From a checkpoint of a small transformer trained on Wikipedia.
Size: 12 layers, MLP 256 SwiGLU, vocabulary 2048, 1.73M parameters.
Architecture: no biases in attention or MLP, normalized queries and keys.
Each number is 128 + 24 x the weight over its row's rms, rounded and kept within 0 to 255. Layers, rows and columns count from 0. Numbers have three digits each. The size before them is the row's rms in percent of the matrix's.

# down: layer 4 MLP down (transposed), 256x96, rms 0.17, rows 147-168, columns 0-95
# gate: layer 4 MLP gate, 256x96, rms 0.194, rows 148-168, columns 0-95
# up: layer 4 MLP up, 256x96, rms 0.189, rows 148-168, columns 0-95
down147 098:134116112153136100149132128100166077091173150121053109147132146162130102129103140120141125138106123143115096104161094130155117122134131128120108119164144133118125136148093156136135124103161123121119129162145146101180125179112132117149129078128088150111109129148164124080175111165131128105
gate148 094:135096102153125119107117138158100144153137131145096159096115149140103100169130120137157125117144087128114110143102115098128085080112137134109165114114100142163117129128115109136111127162138119155131148124096077115127135105128123151138165144132125145111066146146146074128145218153132106133
up148 094:131170113082085142127138113123119130150143161112106140118155103126144156102125174129113136098114147133119131102154139124113130132132084132123108130122112118117112100101156118114168067083146135102120123141110113152147096146088125157119102087107155115123192124138090184115100080113115164125
down148 097:118131109147149140126115149122179094132097160143119132135097106136141075152111114141147095121119144116159108129153092103149115150089110143166138156141126153080114128129148167075133100148146150160121129120136129119146113096132136167158092157101120084104141080114101134140117152116064106113
gate149 107:154165091153143154115185156119113129150119150095145098134105117097160140159194168108120127142119134126128131136127139131169124155122154112118131144121131115122147189104103120163115120106136137070116105086122122110164101116128123165114153124128189110129132114099108134150159120179140122129
up149 110:120075100098136118137102105165119122133103117149116133111123109144150112127076080144118131141104110093115130133096116132114114095125137141128114110114107118160116100174126144097123131171177165170151157146144109148080112134107140100163120112148089136096154181131133127106071116104153126110
down149 104:126130149109142174086129138111137178118102134105130139141160112157088134138132111134113126078133131134143115147082133149112121093070155130131139146131135141111093105088110157119136128131154138158085130164160115148111060094092147086108137117090184144120102124141121150136132120108131161128
gate150 092:109082115092121111120146116152133101103128140090112117136147094186118107143163113140106124131121092068115193094087160125174143139102136114128177151172130150123074118120139107137110116118144119126149115132116139152087080131151121099158098136124109119127146148126119125131145162132127126104
up150 100:123094128096141112096126135136127174150156139115120106137172116158154119147130140102107125120167129106104098122082109145148130149120114103068144110174139157139149143155141143111138125139106131096109174176130119135107098130113108073087112146108153169088117147180112125151160140154137124111
down150 100:099136082115137106126148131126151180087152129149143116167109121135082103093110118130110141133113107151117110141155153112107165109117135147116120101115098109152133118091148132077104108115184159132168160101147100164135106123139162141071152135114128096122131145110144116153078145121120091111
gate151 098:104145104158141127141139123106155106130125158131150116106160118135148124160133152101140160156119120128096122152158118168120108083121187104139164188100112134102105122089088114088101130137086095069158155136121121128116112129154084132088141131146119144112131140135125121082133120114113166102
up151 097:144107136147140122166135155135172088138126107178134177079124126117141165120136137153118092125105126119121161143148112136102144117116154084146097134101135092125106122151148127132152116158105123130157065122116110161089156159115139096126150097118095104135146162130082148137138121077157099139
down151 098:087118123093123150138159146144087164121153145119113119136148130155121074092181104131113130134150122088135145133176145165151108173147138140154116108141127135179119139132119162153104155150158134145098132104114116150116081106090104137126141123118185097172123130080158124138119117120117129142
gate152 097:083126123105084118148117145098108115153158101123108188136139142103118116104086071104141141133140149111180125139123113171133116162157130140144104119093163116178117121090103105129093132147118107147151119151115114175121165118120138129146176160126132142157119122135126120100137153169134091141
up152 101:144116135142143127149136084109151111118100100129116117144103137171133121124148172148125079157113096127075131164094111132156089131069195147100137114157125141085128110121093141108124121139137115107095134120141142149150064142147084126158129113132129129101110121149150123167145097124115123108
down152 103:158150137115123104150139106126165109106107144113109115096113137129108145137129171134129104125158091123108140128092120139192148134127135096080139111126113174125184144144115113080139138142139122131120119136144104073132102118154094161134145124109115124155127153113147194117151125091120150192
gate153 108:099114127086145129112095153163112143145061066121132159103134120120153143174164131151133117139104123141162138133086129102080098139138112156131159146101090130113149154136153129159127095092111129152170145140133122147072143127123129127126143155101162131145094120110141152100136153149107108129
up153 105:119125119144100118084156099126195132144156153116126132124096113166175074113107138093096112103179122132109109136145116122130163128159170079120129095141145136130152094127073142108182139158116133130106099116137157108132097138120097145152110143152131132097126130128114114147149092137146139116
down153 109:139136114100108120129147151125160164141188126170099136157156167148161124118099126080104126100151128124150143108115093137155117107149119095108121130159138102153163110160122143085140128157089129108071107116135125115129126174097153133134128122188106118144117088135126103116137106177113130113
gate154 093:134162152102109087145106132149122164141136138121105089139111165114103107115033131144134103095138128131129153162139154093152141138123095101144123158089121124142105129123137140111130129148116127093172168131140146142112113155157124113121137126121125176157143101130139162074140124171111160156
up154 099:143080129124118144158103159169113144116107168108133144149116133102148166129117089130144116089138145097098129121082123123123151098131118100132128165170152087126092103124139144114150140143106144109129089093184163129172127139098136122097080083129140110105132085136148130160117152112111118107
down154 093:176160140140115109151138140141130120131076145113129109189141117102154068128091113103131113124141119120112168126152149127126129164119131098109149133142116133109137142108076143128128129157062109158170142096131159124123115147144130148098118093164069152119108142118136133082108132106151129159
gate155 114:122152168118176158128162137136092140130129132155140106144074137112111135174129110117127079110126116150120089197104094138172110115086107146121155170135137114123139115122122117109125111119164140165124153113113122131157133140142093140091097118139154094143133102155116163145156158153102154101
up155 109:096150120126133114142080123139162108115092097130155172138132128128113156085112132114148162143162113153121149135150126109082165152144144114156109141135124154111099132098112103151159146170107089088156136102104130136126103149127125086152141082079115130076120140148129156146124111105173110108
down155 101:121167110123125143144130129153147098132136123094118123106119125155096174110132154131087202136143094134121167115056171113139150135121144104123101117112115135116150111122100123172151126127162127112118099123159135102100133090128108081109134155149124114068124121153134117145111090107167132112
gate156 088:123102124113127147133142135162099096118179124130102138140093133129117185119152168127139122114102092122158100112109102136103168132114142122180151116105103097118116109113110161118107133125084140166121076100137112096114141106146107127102123134112065112145092163126164082112130140107143106150
up156 089:159146103151149118089100133146134123147103123145156160121128134122152100104097147108098158159092153135081158128139122172140120174136075068122078123152123113109128169133104118110095118131167169120088128141168140113156165160117147157133124131146148135136141121157134105125156105157107128131
down156 094:082129126148088125121119159111134110143094128085135143118132105169097071141096151121138149128099126135112144157170119099156094076127133091118143142123098091122135118144133145143108144161181126103116127147134125149130161109093121121121136148077175129146157150114131115136182135103088106110
gate157 117:112121098101160105074143187122128103162128122118144162130119095137122139088140138155136154122148118146166157124122137117158151154110131100160123138136076110100079088114130139153152099148129162119122118143139121149112095111167133164134132134102151182140091091079131117117148148118148097127
up157 110:083157120129143142083153159154138127108115125128118157154109108147154115120122152138115144114123125151109143157108077137093135121109096152125121131124080149086104072128120144140171097166130158129141118124153163155143091118117105187095153119095137175141103104100140181119124117139133111137
down157 112:068145090149134084102150130138170144121103114142136151129157123147109128146117185132125129104135123120134086120146152146115142154128114128161153151100161140113128105145139109096138100154093130091136136117152139147081117106177153133133160134088191186128100133116143122127113149146112112093
gate158 095:133194137137174133155114157133155150118164121098144164137103118132111133126120102126102080140121155115162145131138097165107105129132067127167103111091146090123167126157108131129132117119155101169121081114114120149130140120141067170110138157130124136146158121130117133142159132099106149154
up158 096:133155136158123112150159139102154117158096091162096127096108140105115112152147117121121129131098166120182099126134096127106112083112096135144181094106134114129150160128139085147132148155189108114117118136101132130116177112139160124072123159141134117141130133173119118101150160114138161120
down158 102:182145136165094141151131136160164121125142130110118119098109113145134153108133116101112157151105103139114079130132101099112121130136132129156099133174072164074139113107123138144131141124131135135151153119148137166079120141136163100097101121165112146077144151155143147129182161102136121104
gate159 089:120144180122073104090102128151173120125134115142144166113131153116109127115185165125155142112118114142097124149128148170129129137130135117109093125121093140131145135112153156093128173149138133099075136125127117167146090095139110115158131098127128118142128137137112164078134071149081134127
up159 089:127088118148129106142110093132114145105122144110134128182102138123128078142132134159149143109122145135089136124136135155129119105145125146105189115061136115134085171127107147078147102144107133174149107130134175123133159159148066136152118168159119105099123122136138154137131147108108150137
down159 094:168115105126197125160128099129108115146147131144092115144106137114093141141170109133128135119174148117152179147155124101147103167101153139113118163127124139136110113147101113120104114134066139088096121132122171096086152132127140131110110119113141156156114143077129138146156166118146114094
gate160 093:118115137092137171125106139127127097153116120122157078129130107112118160068131158148186141080104156112149145102158147116105144122169091101140162164124134118153090130087087163120143109124130138115128087129114082121122125113118123150150132156130121112102135109145107140167137152144136147180
up160 091:167120136099162132150115127163110168186128083141109137124135118117163167107110130110131079132146108135157166156169145118111122078117135147133124092120133142146124161119119146161090114148126155143133161141117118134091083137143112149097108134146174100123144114126112091080142171146140159116
down160 095:079117090140110104096164160070146099139132116169089129140097154116108141147094133151137141130117113114125170144132101173126106166122113133123140125136120137129101098129145130171155153128093117151178151148118130158167135097146171124138105139164118103134156090113170117153101112126143147150
gate161 107:060148167124118136152120137147129127118176160099125143147147102090130105114128153134077142165156119087131091165171087146125106135135101117112149156123117143091143105133137138122087133118139125097147115171167117154130110102166166177120147114140117103112146122084113163128129143130117136115
up161 105:119104155100127122106103104099097149098114147115139109120081146154125126136159079136140102118102137158145173125124106111091144128110143158133134096119122118136122089140107122143171118115093103179141130120083125124173100118085138098182137141149127187136123127165105124138162107152162148112
down161 105:073108158133122143164128149137132147116146125130184123093121127168136101115129144131166106124100076129105091149084127116118138143111131164127131110091136154107158080161158138142142092114072106121134129125106117129128083138101145126155164143143159177154114137123129147125154141125082113160
gate162 097:127122149101129090090157173094108102123109114126145175179139166124097132115110144163146149118137139092132154135101176125106117146131119145139164141091147136082126144099143134131130078141098145109130166128127071116107123118116065122152100101124132109118128145132151089102120140166125147119
up162 094:104116140109140149112120096123152159130144176107117176108141136124141128196157120149115167134105112128068137118120151133138144152086121150095110103117085111176091123137129154109177140112123131075131122114115140123119126115101103135151105098093166135143130120153149096150097107132139160160
down162 102:137103138181120163109103141099145126128162084177103102166130104112137094134160111114111140140109163097146152142135149107141106093110139106128157083157121162116133121136155112160132114164096126137117134158137072125100140128133122166139180127166140141141116129099146159143150119092132099086
gate163 100:144160129134139144111127098102181117140099138101125136113166086143089110124104122135098103083097085125111104102099110111157145112181145129127163116174152105092125154132099113100159143116141159130107151130129120160123127132063133146127139147129194108131143094112107093112118121146123140132
up163 099:093140143120090129108111112117100110125101165169140156131118119153165114125101118128178114155126127118118147105053163102132154143105131123110115140125115147146147164123148132139111126160133104151173123137163094165155187130118146137140146083079117148133138129083115147106111115113169143103
down163 104:163105088122127123070122084127169114119117117103093092107089119139154148163117104100115077075133137111110080139138095111104126122165147106136128122140093128100125144068108089119125134097146122083100126121097147149120114127147109133123152173149133144133120145157123145148141152105105119129
gate164 100:120145115138122157126085170117140119128121080106124127139113079159148145120094119147123112113101099140094149112116119154161125119118127109145131107123128090118142055096139171127099099113110089121189138153100149104117159099097153157087110135115176104147140089110128123140121108108153126117
up164 093:124126140099119135121095176132101132136133080147165110137120128139109090115076126149167099121150131117133122118152173136148149176107064153125136137104154145103150160115150131112121066138110172146119131090137139148085147110124135148161114132120105114176145137132135158129143076146124112112
down164 098:159163105119128105118120113139121128107110087134102141102150084168171085124119104157172102074137156118114123126108138128148111107130148123099148110120111104143117109120124154111083080088135140173155125081097159130106126134133121159113115116115122171115152121113126170073157132140161116138
gate165 097:094143116140129166111158151116130080143130141126145121153149112112104086124151116122049103091154149078096164121141126197160164127102098116118163151128119094129174114134151116119132092132128104131141149132117155109120101104130111146118159128148099118138126121069135121115113107141126115131
up165 101:136112098097152139148122131168099123115113116154153102115129132138139133108148112151131181152152139094150123123159101131135098150129135137086076100084106168169133122107148132109090130109121140121075103089167152160093137156119136088166142119176106133133096143136162129135080128112132127137
down165 100:149110138120111099128162065123086141126135132107093173159120142124106155140128102156105111140093164093130137124087111133144116134138116131130098117091126164139130132188110118116099137168131141100064137085136150146089139132092152144106126148132130126099086110133136138145127104122083105098
gate166 096:102106145081166120107107115104152119145119094095130083141133114106116126125131114102136125094157103076107137134140092112120127144118121120128187166060134119139127140128117112127130132177099149097135119110116161130093082124164136145126108120131114131069168101163153144107149122119171130136
up166 099:158111123107107120171113147128129162136143145150145157133134114129136081204115073095153131105144128117146121177131109101108078117122123142089129139124123094100142170123099140147130123162117167139154134138149146138163124132169135132150119109155130151078107122116150132107174100127105085117
down166 097:152104135124125105142111138102132141177179119106133139178093138123110116126130126112161149112139106101126176135141142162092100133164110118118182117071135117068160152149096173088122100141165120115115095131125144105144115158138132148133157129137121166115165099142136135118086131116129111118
gate167 104:117131110107082131113168196148124162119101143125180119148133116144110163151130152122117113124112145114135106131141154182111161128120130096140140097179097134133127089130079087168098121137144140146179131123119092126101115080105096119158119111117111150134125133133129173128148125159131101133
up167 099:139116092093103108136134108125142151119199121137124118126133116129120141153124071144131120104144159139152127138158115130120125156181116118147150098164126104109170168102135125109143072152138161127151138120090130116137160135085134126119147157127114078142110161177153149144126175122116130085
down167 097:147163141105118118141146098108141110125183134138106105082089125110158130109117137121109153106115175131134145116136148085123076122180154152114115168096115147130090131146143104141149118127131131071088118135145171122117165144137143137095131117087133109114123131125110081120101182120163140124
gate168 109:111119103064122149123186153082124129097115135117089066141112150140134159093116152185154163087125147156110136108103082115162138125144115108133128111111146126100092112148156071121107110160158156119148126130131132111098134134130145142147113109125127136139128142125146153109172134134130120157
up168 100:123146137131185149119144138132136085144158128159111103144138098130124081091126150114126092148107087129130150116138156139092119138132109114134115096153085142130081117123093127116146145094104091116107137156134095153126137099138123112102132176125105102147136127149133130156028145130154120133
down168 095:084145091186110129109119112152134140131095182149140139126119105121130182164137132064117123090108136119126146135141099130109100117125166171123117126091158125144133125161120123183138131121093126133117096095125116131127115108171128123098085117122144145076132151137140119101162133175124118114